config.yaml
d_mlp: 1408
vocab_size: 16384
activation: "swiglu"
norm_eps: 1e-05
rope_base: 1020.0
attn_scale: 0.175
init: "normal"
init_std_qkv: 0.0168
lr: 0.0168
warmup_steps: 0
batch_tokens: 131072
dataset: "wikipedia_en"
Each number is 500 + 50 x the weight over the matrix's rms, rounded and kept within 0 to 999. Layers, rows and columns count from 0. Numbers have three digits each.

# down: layer 3 MLP down (transposed), 1408x704, rms 0.0726, rows 314-363, columns 176-263
# gate: layer 3 MLP gate, 1408x704, rms 0.105, rows 315-364, columns 176-263
# up: layer 3 MLP up, 1408x704, rms 0.112, rows 315-364, columns 176-263
down314:482520412430542520513482493590495385466550511423534464477510538524520505434451482591509543568593491511462446486517407564542435479541444486544513568560458457544471403457621462464663593468476565572558461498568499396471608470549540379531490471506537505487488486553496
gate315:544468434564511471494463484458535463520524575500409516442599393489476511580390511531497506534553405498535339495382535384535493471531464550585451522505469538491402556463417530433563482474542487389467539478554570451517625429491496575528548497445413478503475511462455
up315:555456415560541470447467484475513573503499508411523549508481484511504526601485523548535484502552466478473433479506545490502495459473517453494465338552471531371427505545340555586537536625493549408457496524553417478462546486445546491315460422473606434578447507461432
down315:558449594481616522495506538480496483484407477493521548508518514483485576490549463506508525491459601439476590543586513468479417511515504543500480559424484550507561495492578473518461562545471513479499568542479489542516531442467500538477477617473494414538516489467548
gate316:436512446493512574534609399555411495550535478446498432465472539517517552589545403507517549474404588454465437612435472497426499417533376519567557449405425449475450510518468547378437532536527471431491453526335484483513573514529476558531552539541484532562485495452545
up316:574453473493537473495456486470498478564564491432403539622472403479421455443381442550545458475571462560576454511508441496433445507491387469542525552506608554414583516471553540518457538574525543571557522598443461511480574540637372446459631553436497484482588528480471
down316:570462530539490446583426630480456537592421519511452485533496468471520491513495525466559544522464452505537558387528601462532539565545604548459457586471565575539355493508470521463478500492529463539502457527601465496542572468510498498593507570433522593417573467553476
gate317:464512505481467360496495521495513530450680468519449571503532405563440537526529496495480537446438508551492525430441480488573524551500529497506462479472561548527564555505494456502535521445554512576496435507539479564470459356482495525523492554416497511483518578487471
up317:481634523482512518477517460582572623472564451547371513439512565551530511472502486547472456474508530549464616452556560505538510552472428449468497542473469450454517544442528537581525498466523422576473424532558529485457524449611509616571433561535441492465470470425483
down317:429456543532547459533480521435535570445459505525447543470456523581416445442520472461428568508569411499542494446442548549442465551506395480399560538514496505475418443519511423487539445490511511502565509512577494556508564468496469536422439541503476486478568481549572
gate318:547533562432431501457457440489464462523451492612492467394488497499477508472464538400488500538477522471442516584428439357590503381461464409539511560590547558486524513466375539507541431450512469496506483445596526465571425512516478440536494555518400507450452514477573
up318:457506549496469520504503545496437386566451469454440436477538418524514597565445514513478533498519504504520473540471520358473505468502469476493506486503477536501548467536443565591480454556487457486445421536546523520477422512586477433529439531529517491410534395571435
down318:565456486455486452506546559425457482522510551517435482530540538544529511508483552539501559486476414532511401497450494436461529492531529556542562470450529471502514561486521544468570448608561461534499483525509518493484390532565425434542424513456480509552482545493456
gate319:534574438489501398398510546497469481516504528402547541509456556520503580476494539440484387475536522507432542606502414518481489495486485489483478505527516603517518552492534591520479472460474528513577474519547452439395467397549516462555512422521423535440549565554484
up319:577382506476440474453482556521547484493495551491540533550506471525509509436478540518552543636453472554464501531456381495516520457474476478525452536483483467521486498469548455592504538421569505573486429475516499418509485622500564537407547465601561472468591481476454
down319:596482390472517517546511582537424563443502513503464529479485528541516502521480641430465530465571410408641467506436446511448396562454542520568568478540436471593542441551519547510462466526480444538505616521507475622538510497489445485498479490537569552454535508474500
gate320:521528586489553487479513465413493577494519536554516347496525529550496514462516430509501547513531491539494563500466540484411578533461513526448412567489520622479430503532514584521546457453497474559554419450504452546556507420494541433513420443487573499472504542490395
up320:524535563522562463540402443523461456491502498524502559452591516488454489439449533486543554547450441489541501511509510458504565411489450441540570431457566425476484470519551441518404485534469491573469430486534491559503403483501463535404452519506445449561441517469470
down320:538509448456456527525613498525525570541472464480503540554550529465512502577530566518479558459435538498480501537496493491509503458497474443553547522516511507620468529527488484483511543531418503524458519534483472490522560560469446498468499544476502485534449481510603
gate321:408444437479500483440558473480522537407474517534487529480443458485543490547480558516485529550546512444503531487571451476478518435488476539500542474426468510505391530453541479489461492482498554530418426448328445577472484453521401469473544502531510492479426501470523
up321:441618469524532512560468487467557466459445476511599513443516442511497555491458462510478448530551543480447427465503518491506507548498559567522460504466480503489439425506386460418468512517545566344535495542540489460602419339452465550489592474549518504555529511512396
down321:426481427453524496578483508444592443544487468532519537538462573555426567538577536480550503568575456515456574496491538535501429502520578506568454563559483426526526497544415509506474662581484421477453611467455464436486544554572518508415463425432562557457496474541516
gate322:497501503515537424488450526546577491477483496476483399521519435479581453489501463526472458551537528471489490550559539460410509493479503531578511556487480490493501416562479380464526509534553550501497485508423497474552495501454479450543468513560565502459407492429551
up322:516485500434475486474494387508483539594554489476496541480436466555474490465522447571646496511471479420507450506498489519438510594554518574499467435395533581526398638495521520538472577433564531436502417517520494525441510360494479527531367430444500523489521503585476
down322:599539505466456520513421483442437501501624527473450539528511571612456520451585447479577421519514483502525615567500490571555468599505431454476417452467549529584541534575512404632470539492537422528482484392634506441495502527470464496406553544522478486362450529535508
gate323:420555519515475535448506474551498461482480567538468524562470604606504467539552431467470412487533584480462541617562461472481461492489531485578513506455424487395483457488518512493512431521527508534528553518478520453444430443460483513467457461529446502510573594580428
up323:455541543491471488496434507602479475516488437459511525551566514598423397528522445580498463563549557490492458570432484418545538515470423498481476484550482432386457461544481468560446519537476552443524489569507458511530536400531500549391488513471495503474497572537609
down323:461523441504474494486527507536378517523530475466534465586538440380548558573470530563546523404495517542477494430426569493497474497423561532512430612508549389582485512503488575518494507440451455455469506495446577494549528436441510467558475507552472486509497397408467
gate324:513463455476509450540515404449484494476516414461430552473476418548535501539503460519438470441502550441410510494557478516501510558505479449435502457489528577533425447532600519526539478509463537501469493485507547450468433534624582548429488522556428533513482480486435
up324:492576488536500546502434471499516512517526541361529521544527420460517452510475448496512476635561500484522529503450491486467443512472506586586534543500449513478591564421405467574418471501522576447474517474552524490568350552540480482493535440570454496474539537531553
down324:482492531561451453471443490470526562531472496541473434486503572515524483505585513511537513397534575378545489467637448580479461540537549437502560435561515521383553488551477457418469542483513377548470502466431527487499485564487585556473428546476558553529505457470585
gate325:503478625474520538602518451491557435628484446575494552544475520501486535414497470548563524506494539409552508559449451572484477498391507474377542479624531570441510502532486524459473465413520531505577399457478488494434524432525408527547462534457502426599436471499500
up325:443497538534432492534457491506463589499509526476506439437497471495477530544469505522539514512421488380476488491467486421487613470508445503516508497570609459495481519540471521524578547461536567544500515500536540475477502497537618517551522526548547524484430571491558
down325:563490598493511489477413479429499583566497463464480488440577581495417580543475543487574480443505572439555394541564498528555457475495509560499595532501430502522553513500512492472566527509428539491638474424523543448525390377600467423504540537500493528577522535485530
gate326:449499467520528485487409460466470436455564469496503569431646523405500471537501505524538548584507492473605561440451420518452522521577517562462477448571579446441529469532501481509460476563432543570564517478574560525511504439621474419585482518544486409506542554418505
up326:383409481413502429426479555416511444483504443591499562494489483410501415469523485534447476511615531439510507407511484508512544529645430471489492476507412554505480486562471566456395501512430472523481558524466475521529562426603548500556489499528473493539518577480477
down326:448457440498527608510460477463372522442424530500528432546612538493596453469430537481569568490433504498539496518388546552443509511384573500519423546526531463485411592546571568373491509581497457492477572514516568508460528433525491477577516507465453433475466487558540
gate327:552510461423617481520595485531470501494503562467492553428536485532477596535477557578502550573547502485419464546563518454493468506517575507556542583481519504378556434497560463483621539492446470548445547527466433513419555557413600573503610459511531485492490460606449
up327:517471442570382451589521484557454580505531524419590485455449564515481617503475594484544447462509461497454467477500491520484566519509465407579479503522429538505490481549502481431496447490439444521438453447568555531545469597520401468506593454526590567491466500537503
down327:491576499527461483485539536495531391479520442431415450418496437526520530380441553445535551456479507560592449542446428428379494561417473511431428526476527526474436541447541447459467482468537527474498464419429588512527547499410550511458490632420499503516464477549550
gate328:619501536466461448442500457487508568476497548472398540552473568527510526467420432424600420532442472499535560547439517506496496426457440590549479485490439416475507431430519550453549454469472554503423419515507509513514417391429378488481479598497411529485557443410495
up328:462529510544390591505525471460497435513414526505543493524502499494538470511520556595555530453480456475549492560458539501461543484524485440572552388593653506491440472523542477471458478559519443447601550423501523519544547488538502513471529510500488592409460461561559
down328:448591503501428521535489501549492481569510503508431541432426510535426369527486483575581453526492484542420521487489437493541542509528406574539505530471454551517472407551438574524511461526532479523567519606498451505466457562540479509400559563472496487479463524473565
gate329:486632564468520476600447539571436486555489381463546477536474503528493453559481524457494578517387487489493397557401535436551486431457503504565501529521512578508519503489489497503462500483570576508574454361514591611423354498577494639551507483514468492559482500557338
up329:454417480491487535501440466482451473534494595464470426606525513516520466464493630604456471386525497550433451578508429505471606513527506430477554574459517588468483468466581470481571476653452465474550481497511544570461558476458474492547508542500610474456440482464522
down329:546486564500493458587414407506562606476536472508516490538480455503504507445438392512481514460460509549510534523505445532505457590497523532553537496444459465582522511573547465447469529391488479371510582523422399477523493492467513504484588533462517415567431454522484
gate330:439546454563512484515575493366434423436504372612475484583554536574577525500508417420567516503484484473510578456562424530387563545397451478492448527522462481443556439517527514473536497432521551546428526448503428505459406546527485478493532494469481609522481384520539
up330:530602567446468613590521562583468457509414567475584520449435479541515411499560531497430485451526453452440583526484478505563513511558476540461423546472618462448489562454447431471503574511467507475505470584541525564411495423515536489458535502509485617495466417454511
down330:467528556418523523450466409386491534529526578572521522448536517483450445471458530517545523540537435514469448525499529484569435533582558506346489521532503511377518500490498486483404487440524520507559536608476524567492642450618560518430564451490506598549528469498581
gate331:510470579543611518483504533425433462482556524549481483443507456505427491496515469427446440522467517390552458488518586471467528538506482453407460421476496500558494519489597467479580531541517524458444526529467458385567527536550553424443516484447471475571533555589514
up331:387534442587446394529428526623367458471449437490465474493479514590515434523423516580549545526548507553453534388521504512442427362548555500422459502535547529444449465434461536535502541492511491477466550435500504467488500528524511580619429493537437534543432485502448
down331:474446432465488519498516491471557506566487483531537471499412507508455434519507499539492514537524463477519570501522501506465558480448532444405526425600457430500412412544446468492549599386519518463572520536451544468508519435441587500495530505577537490552473452474461
gate332:550490454458521549505549523485502476542476453540511492458524426473441484580430472489562505500432431461536455495501501465522444517471436522481505477492458467490427506481519527538441531421440535521464444445566521400565524438611547542535493550445475522572546422534570
up332:522492583497462485634412465462601488520439455537541560442507465535508504488532508471486527499458487558598482428584523454558572440512437564539513479453534469470511483452499545565515411458455572465451509400523491487517585517514593535454549476472471445445561443480446
down332:448522464497528572533451433539479528537464528532521443499441432449564449469549484470592520589441563445506474585441466462550502466470377440434666573499508480515501495519476397593556515487489486644515487584491525485495509467498577558554596496499471571519462531520510
gate333:504523575626504509507553492483485508438529564373502539515434544564524473523489663520484447449471475382569433586522374481488528503501482583496503504416490470492428481579538500575505525526489506573592447489454479453500414565536497450502487455490492464440438424446481
up333:491503571563493507523599485501540499498472472454482570431467516486539542541490473514519514531507448519523451509440435558486547534527628561576468471554470551493478554453571423486504512495497545474531564492475650537443489425376492460514454478477534449526492632582404
down333:523518589429508453560553472470530491481546531445495482484491544501532544538447438505500527564519512500364524466491510521529444470477466504542475435494477528501562486529453515514570457529488597476384531558435459431544537527493422504484414507526435494495492482515512
gate334:474456507511479497509510631649507471525571532515499484585507570489486519523493451411467451480408510549524387444528596498480483446545512526372507488549437564478450521476525462497531506461518587495429529447533615461484541470581401501503461548457569504474555474498466
up334:456527489535491460594513483534430487462575426510487565481476511503551557544510445497480478537577470473509457475431446573446528431579549550538553447517628425556549529530564537482542427569499409534383470463549463506404546510437500509507502460469511462363388427568503
down334:432522457498542499569492515429484587542468469563450602539553414544446517559522450545513439457407484453515437516535494492445568538469546472488520437474473519431530520539499495487462456478533390518422500467593378506536624531474497544523479470422508536663477515525455
gate335:563467423426583480515490464545634520463484497515527464451441476586597526491554500484489588539532518494498523436444530535528515543502447527608529495414539464532468498455492496453482456542396447482443550534467487454431455510497538480438574465430399514568516508613435
up335:451468504485487437520524484545478492544533508527498476448498547508429475499598442509478473559545598502397545532457527468475540540496573483521481518468401521419555516540546488457455523382415569528475396422480463538523532527569549427472435484518506588600512505509537
down335:565472594519516550476527558490513500552501544470435519527502487400494477491549515530513541573401486562471476597574571519517503458459529558521464569579485563545479508484545501543518495420546484496516494533511469594461565517576486608476533562505481451530541600477503
gate336:449546495467503573530466527483491583531545543527436495419561516487514481473438545501428385439584610495479484505525512601449459422438531525535471626489457499447538556530475455588526403409540485519449538454597509461517495522481495467574497526492565432499519585477419
up336:518460648564498407476489594512475490545501522506364484505491457464503432519564401407550448416573501517545461526555490525495547421481441480514533551447522479458571522507493406528431465496605541458550412568519540473522456545531499534462505502541581441505543445519507
down336:408491454520516538505499511370427521518518580520569534509466478501538529583455536572469495506461481530572558506510506576499601504525515499475512473483663437499516484477449423600534599601496434462538541548491502520486576490543459552531387523408490471584608419461545
gate337:435501395512598536490541465474532570469487528585469453522522381495508437517513547526503491435465456483427493491532550511542564413476621491465525543576552507492464510434536480460494537474504444438540622626508509478461457535442486594521522476490517495501491512508483
up337:517545609431495464499498552584482506432436519452499497555578475487533482548522532499503421474540481391485472477512593349558509432532527523463490515492518559450478578470484424519504494530586498497525456447539522517607580478563510457520401462540483467499531466532494
down337:489504483544538510479510436595520548418542576476565547405553503471477521499538467535537474597452463369566415558483517482518570533576533474489494538534445548525432438496553438540518560510577533520512478458526514458414550483532503600505540512459482522456449548578566
gate338:514396542480491547555498491545509582470585313466482514432566429522472483562503451512519452557559474502484535476463516448517428589537508438465463602413477453494526486524583383488489514442469474519539303623547591508446499578518514557599592382534441479511422629573463
up338:433530468471418521461561498462447525495502403450495449509420525608548471450534551555485532548518508555537581510444387424522430476495499488512472483440488440515461561536500544524432586451453490541440530585448589493466537486431490630558501523521441451448474500573522
down338:476433531600481526465473576318579539550421471443478489434503565520600554603475500491446445596417559407521491524551533464466486601647533577480508464441440500478491524505592483612505520484519450465484548522609431546448483475447513546563508453497486442547548535409520
gate339:478485482519498514591538451532508518488489470513497522513581542456451516441569501545556461445512514453393448434566511552527641507406619379437518571526498505600440490522433512410464576437592493489482474532592509484610536496524553485495509540497526515526554462446465
up339:496505457490541480461518473433503547455531530471530493497455531461500398457550510520477495455473568465434481425537468466452376540514477469539509392556474516505563530565432610432492490461550438595449465553415459508446458457476398486488434596558497600506544458523590
down339:484416563512445519540556440394545520534529429523484569522477471510472532576505473453480470524433546498535492537500528499624507433523517436473496465507552460485477497428410453604551551438534563503489533570416438420475497498532481505444551438482601556604568501437477
gate340:589401415473472508523489506561493491550528548462551542506514449505536523493502480486581506529593514449516608391520420521491489479510455576551520593421497454456534505494488529472406453428483478580398505469554418488480496499502412506450533422516516563485369539448488
up340:514495575477456666432525547556473596484595577540499466636583456475445611386488475502482553511475455572507482466520487569484490486582444570492424251529610486476459463610492483465574471549506435476550464457467546480502517510564523512468420488505457438497531591520469
down340:509528474462554464406485459509500454458518531502526515423523462535525470519550595459455469451478546503545435508536549484470499512404590469528548543498530489446513529363527483512531503535494460506538536513525408516498519523547511465551598576508561541535420484487496
gate341:557438503494522564464471486453469485466496520544445538516509564538491499518536478519506447503480467432498416507449607508535600502447521561483488528518487483596443538491450519455500483551541513512630508463522519485516460465482528476502487519518418531512447584522540
up341:454530508493451488516462519529483451469513583476494432467556483447584582508442460462423449476535552530506515519500502563530402562456463471543448450448588511532518546371548462466556558518507478476501437465473461543513538575417465558511482533539444487457482441517536
down341:518511464522422490514502588498500513530506443522652562546507382550543490496647506582613556477485581464492493519542513525456440533539516486452513434576553524554508452514519481467484450600462554543479418517452494566509484554575533530600471505412522512520420501529501
gate342:502520426472563474510544478510585549351489552520520546512569550652523534510517455433534557520460512477498422634463479478436529445500523464357468548487565481497494434535546483538577466461494525507483592538440590474491503561516492479499519542560501404462558511482523
up342:515516498485462505561483548501554495522515508505585531500494507520495491374574424450502470531496423484581469491507603438499507447514475522461525557459574518509467457439405548435444488546476501485561485473512525543461502527487444549482570497512531463502506466616487
down342:525430553524484481514533557441453425517547505534447501456511521462507481557513523536559480471534510525532521484486422469493483459462449423601461449391408511501607566490501455542577467466464501570520519538518466529431451459518558449467493525528541547521514433435540
gate343:536431524530491499547403547509483465536514474511534516478474561485498546437471469427477536506512458543460482420463530417505503416387543512549440574456425591527507503500437526550625506499529506472491409473437576468457399517512623618486460508504502478539484486534522
up343:516476481459437533542542510497551470514424477452585490536489437491428512493536532609515479496508416500504521565506469472501402519473574559499447486460540504469470521609511497459507546520483441468523415460526430503581447497596470539465406490441498434590474454403545
down343:532560493484587476528445539522491472530506395474523504584496337592495448511510503489552551495597605480502478491507460368436508494560492509501503439545625529532581538523505477485486460562546574552566495499543593496576500473444557470536510445439503470501534511558474
gate344:529437552486516540486408558560422520495429563479509467517456507560387383503356503463562607446444486504419450524505491459431531474479583440552528465581509507552617432485454454422485439447534471554519527540484530495553535445482467452607444526488462549515439570471497
up344:517466510467577536477417529452440544491541482500474573415624545545490552483434500510544521494496458451615581562515515536549540500478554552493496500518541398503470523531539461509481481569458457448512475501602501477463480542585518532559500491561555460468534526466553
down344:391453462500504539480480494553497477514502431421559422438461473352424574518504476460491524574502531470529473555507595521546454491470505546435545500416551429598462488556453494456614558483538517467432417453614463422490476577538570595463489500420575478508508556501571
gate345:530524573434572580505517467452529537547485509528517516402550564546507518545484493515511445533452399571414496479535640533518498482551418440499505608417524518530358551485423424524506426469606528558539462471510529430516608460490521598404548443425486466529492572512534
up345:599488498436498566391452470553418494515561531466483366497449634557460490526581489468365470456548498561574467567414551536429526525445476453546485499486419524563442439465355477509510540471520517476478489557616439474444541451422515474551437499437569481476520444453534
down345:496507490469563499430444490587512433635517496440540522468487485597439496539548485448534483555508517506501555502507631566548544419566471413430416547505449570435540488464441457460487450466552506575479475564556582534553584497493444585506497482530476450506558473442463
gate346:468474559574499421564500526355498420526510580610479527420427533530541486602553556604450532449443514448451592502544504446483538511423555467464398517492665596534516538437540453531507530567501542515554530452453412553392478563478581530530466460517492477475557383567567
up346:515436462406546448527558528519486474496451457469383535577572408553483507498516482510611434429556603524489405446442491545495479500566448580547549477483476471519451414521459509480509501422553475462386451612551568552509588480498479449515580597467455474468422451534485
down346:583447467524472433548516530528540625477393483485508457532493421575497550421443479478512501504385522467476501455422461473505544564572490519563550501519449477445440518473519461498441506563513579471500460477453463544550515527470472421372561540555449575476401633435397
gate347:462384455526473452529468450473520446484451551523418421537537447511538463440456522572455516501564481565480471552508467463605580392444430451489449525495459527487554495387527513428470539513480448583516487596469460516564436472477557524430487510552530537543543538546542
up347:475499501485476557491518557433468503525518536521401580529536457569487521506522566501463543504498443475472455472446493485485418572598602505411505471495591477532450532549511476518522517468512615462540385437477538523546499465481512504533532525552546564493463512549518
down347:504406534336463445553476502451463511451460566521419524425491486528554551498534492548505449533449552492441465493521535526507453485585499564482404460464485429595508493434489475518519554406486598411485517496604469429418513421483503491429485558506464536508506484482490
gate348:477509575526493548450568482479484506499523581519511466446478495525529488505574510484406513549439599552534493447513510599534543503540525542365495504556453412425531446510556450569521457559511534460444510475476613399495476506517503558477479504453470535469567508570531
up348:578600502491444511478407574481500544530485545473473563448445486506489502426586452476558481419520459479490442440490542457467499496546560483497454465598579460559563581444544435503443420494556537548502426547508534569613463509472503559570560397543464483478609445588532
down348:516475483471480512513404546458429516446503551515515445518500473519503464516480522546514511578472551543513487527525472487410492558505498597638536560576533505440460504513429540513502520509461462529497496564428417517463482426448522514502416524437499428456486502441518
gate349:524477431568553541536476564445520504567493474532502563500525469430467502475532514606407459549480469483445459473588446507542502417511564607555549493570587504499561467440441494477396471501385461609514533538403484564502471532570526466451557412631541496536539490526508
up349:550483495479476505471571527515432557486588461478386490465493518466523464472550481538523456544628538467544608477404467554551546453423591483430443477517423429531579492435559483503461415508421404415490519465459520498474532506505448455462513532436473452414530514519466
down349:443547490518559450436506435505534482509484534556579440453499530420465478540407460541515514508591518476538571602545437550493652541530507481480487481529564534527443575460427539465513607447585564487474559353534576533421453473485538584588561528610560525559462552546506
gate350:522566516463519499433487481565547499446486517520516499539513476502600548478541580530480495477536461554555528528566616527415451468432563477539462465529577512553501511467378550474469499490406492608517362426525459521544502521494460460506562441615488485524534510461444
up350:615523466385493579557514458510541502543542501487444450500564529457507528496514459448523508472453500487538506518542534450540508474513522562459459478516561496439404434563586541526434388553492565508577469466491587501501559456473567525449563503467444606392553470480527
down350:543425496465408478489530499468488400551493477556539558524461554555630583481508606550506463545460502413506525445586562447362418475474495482457508532574595576522420532531517490448538450438496492544549524460523528382606488635510463565462538444468473598425411489497435
gate351:502543477554503573489457531492497517527504495450350407546478436495436478419470508551524484496471478494460478628493489536489431459498533466546454527521471575505456541486443538503548462599529452448598517539416514401497526457545468496573449485487528535502504554437480
up351:497544506457489443408504511437463527525486456550503549551498486443522394515401479492554430443494536520540523538486551490560531510549556475476561438491527546514478459540489582477504433503531528542442489495501558541545481500492548573520430518423432472540504479575451
down351:486502559527578502524567494513508502482586462505453518498519541474494542459532515442434552444403505491499375528553558476531519491501485509426575576517407513550433475456580373545436512507476564464568556512481531462516442499531515553552463545600489597535509557475517
gate352:533535558471486508521547468557543535543508490438424403542491533522463480502474560369498493496568510417500499481509566443470461507577518459523575525464464447590474563522505479479565500467516487516507570573528596501436493504531445509588460516442530424530478547454450
up352:503506498499523506605523435489424462520582460490547472331518558464489442519474545513513466456525477484461455420514492435437468500435626563526403499616585507556432504525527519524388485452489524546561485431545518467482469488460519396427426432486515624514547434450451
down352:524407395399523559533435537541439487425483496525446460515534523513570559469465529492521559455497589435474437550561621562492475468463509375492548462523543502516510508687578443568561523484525496474504514489521575594565484595472521461531500442516562505473548476488481
gate353:529490533500459588552522438449532478497515519493502484544512545517464399441518478610426500468471533503506452438423475516448442387552460463512552475521471437540569526558576481574471450441516478581477592470495540504410470516512579462537421445554574552550477438485518
up353:482526560581513515445581496488608425478513557548593464567469482514598551459483591403456479571490553505498510435496360514501520596444535434603493430515517444522493487432523550530437482490453540550511487481471534448554546484561542445479561534528487447523509523484455
down353:537551527529480330476537466548564562446434548473469536482439566438460527509506559558433540460445554460590542448390478532460543474474469528563456502508512503580529510486467467567484470606476546550511500582422493442533514560487435392457401454461532484551494621472513
gate354:647521538592491536553527509469543613499488569383477597493599573430473491461506565528484507445482490494433439531522512556474511573454405388501472509499506547390510519538451548554522416475574529561422427401493467496520449513475467426446534575533522567475593490520545
up354:424406549509589577419497429536479564451494443594603494557555507601622491497494449451486435470558494579529527526492439463495529435517442494464540449497501543510538492452498482575527509506578472529486427509495522396523388537429546468572496382516411441496478582505573
down354:471542425553446473489432485504540553471509566484510481503614510472485520520477577472493522523488460503453419510590508529546433470590446493441510485414505449531491438551491493490453462533525487581414487489472513459444475526438442490572491476498553441484553436506457
gate355:394543546431503563460523515553431393518520432445454527497505397476494571548559462536468539525493487500484467503551512419490523490476603457519499484570493536510459537447469427563475534492543521530497548493520584515470530463556499489441660554441522474598604579548556
up355:505518565472502468549499469493575478527512520573500624431485538502535480441532537484521518480483427502580593587451424524503496584484475549324475615465488540545510561457456474519489413482446475506536479535474580506522568491495458537453397439521545470476494449518503
down355:490576461498511549582546404512510484625522495518471519521530428414453538453491513480528490515586535522533462565398442578485519546519488532532562521522440507508563583536543528508435444528445491437417569473448564555605501516504453558486506470510581544465509470429492
gate356:471502476501488553465480459459510514506439499485549582500560509508525495505547491537482416449512503409524432513572491551582512546508513477518508504495436507477478560497476434474520395482516551439528504547524551547509521491536452473470551584513521532499525527538434
up356:514532518474537517509465481502591502515470521464545502479490548454473538507480492556458499504467521513471502471516499501495578522491453475674533525461486455437480505552530438491458432532524493397479532415434387450503574484540458533571503533518538513495511480455524
down356:541465499591514457520524509497518461467526556550535486546573493519481491457518466558508434441563463559443513539475470498552447519413519497470534435516474496463416519509511497526517490494554476548542520497515534577516469524455508527553495405495506513420553457515418
gate357:449543511510458598518413428502535524487456585599509498515552447519504498494489523501552531552463540496503550520403485458581494495537505473521501589464517557410496489439419546475453521514547516531379484449437485474550538567533461571563514473531536557518441486478405
up357:545517536503466465550410516481580457516515528635503639566520432468454466506522551477425533429442428484513622547496517543469490597450534525568578506537500472388489601505482557533478437486512597507535511483539550435574561486427472502495561541530511501502553634502485
down357:627528536482442575536459483448557532472475527527465512446547484487498500417422528559522535413507516527499544480610513462430354532562531481550568518562481482609460542504475479525443424511605433496480539515412554557523502560572477428494543497624560465469529550488556
gate358:518507521449550550477443523479538526475400501615530481435502494483453489543496559529536499467446513480472587484628536510437503592461442488563447369485438500399485538516585494481467463503507533549451422461481517524494495482510534469537500486530491452528432486512546
up358:483523494500434548651547544528520525504494511478570487417417475436517466481528496557551483594478442506504510529443601516454593534430494558437470592470471489463522460382518546508463533544571489469506486443560512495429520468508493539607590503501419575489597412485582
down358:467474467456540514484433482502451496481520534461518469455557505581522496490562502482529449474589539525469476469463383499469452532423473558490432439494516442472476538529447467479480535562457523573484494566473511514443440475466522549552516556503435526576534520535495
gate359:423505448466542496498593564529580490508555509472503457587503526525468500498625519466462521510509462503603518474434487469476486464545491494437437489539570467404507592557471472457518493492444530549559567488488422511507469466486513467566466427526352506529465432473444
up359:477545483554391566526543512491557570426461464457527415502559524549553570448555513455446482425541411467527508528545364538560518466494500522562551531536459449547572523470483525534575514472491528595571494576481490524513493476492527503487511537518415500571405506522501
down359:506444486494508499520499572404513562459456557594390537461525472415519485504514483460468459498515538533552636487485505516461476505479548512558584527464547513494441426504511459510462530490459439515466533498435472522495542529498497434521471443495628556496528608420422
gate360:515516575533470446519510472541640474564565504567449431496547465420553590580562531421513458525499555431386501509592514519524493507425551441525552452494464616542503463492507492517614446506494483507501566453405419512525369529506493492592500597453544506490492438465453
up360:530535526471506475488540534503442528587429498496511554566504529528421477495551460498564480561566531458522506422456458428494424440447556515546513514519500467441539470537529547488439449539453485554504599495596491476475506452543515545561517490564444481556483519498492
down360:441532512530615435434415510496460547493523445414546513506498447592502514470499483514572498501480479476503492437496567482485463405525452594459431526511460516472452555532488493477579570481499538501503438454584506486585522546564456557480532481515525450534491461546500
gate361:469517520491464515518390423487523597514479456492458500542487601457514613444546568544559467470558456495500461482500524448558550496503517542488529485568566495465433473494557585385535478503659488379507457558486561498495564479403421478572598543489491428520498415523469
up361:552464553473461460510438578481559443479470456447556472447504454432439612498544516473531510501478518540525529446535532527488478545461462455470502485493452500465547433503394520481485427445544535537492492554436426546441528458487488482454367492498571461500425460576472
down361:448476498488582605486363483465497515513468553421527606469496556519558567444417529441480480498502471315501508465389490440468496485415497520451508521505470456527461486407529459476491434481611573422467576562544518535535471577579492532537536524499490518469561442471441
gate362:415427545549443441427520421422509550517494506462443509516549451536515579432516462524549474471477486547617417535455480424433440561449485554483562464528453468505489555496494493451567412555430499543531492418551552487497462476523479546504521578435458501508497488616516
up362:535533548556377551479460483504538442535509484511382546552476387522494517479472513541455455408524518580466430542534552479516587398441486445545568528513488500475387447565478456486451467488561480564444491502412536493440515500430568414412520499558511520564509454406532
down362:421434538369462523442461517603574502563533517477577513557515452540490461523540434518495455464422552475509472520513525456510524451488473463538507554530494521521502425479516441546500482460559497507514449585493539492544505569487552535511467464423619561532485624479578
gate363:421511541479414481501513556469511516478509443472373513461490471511505522553518467574479439510512544562503538541527539521607543539513458464457551526465461469482460563417465486491457469460502482386529528548580514444526402558546518397386482571372670463459342439627488
up363:529499412527511581462515414486595497479477415450509440521434542522441576477516479531569458505530548447541560501504489488520501478508493546588450407595502479601489527542428507502451479515460499487500533491475460526514605503526409534519551426559473662553557486430514
down363:529577531618614485517524516457538490382494525466495478483580516528563558495402442446508541441566466508584508518447421473417528513536628501496441500565456560445492417567500506514518455532492616527377522430493560485461512461293486601500561453490486481466512456409554
gate364:453399477530482479492476502503472418544413456517470489485520516467505533402527521488480555540495523579455488506495462550434560453475506515456459427368446582540557453474488549534503492642472426561459425573475504523549447522444593510428501513495481543469504515502515
up364:516454443537527429534496650557615534506539510541529508455508524644478486529572490487478487600540407422442523491500493620499493592529583549534401481548480499448499538488531518469476471469538420549552475506499465532533411503506516497427437588542468478472543589509503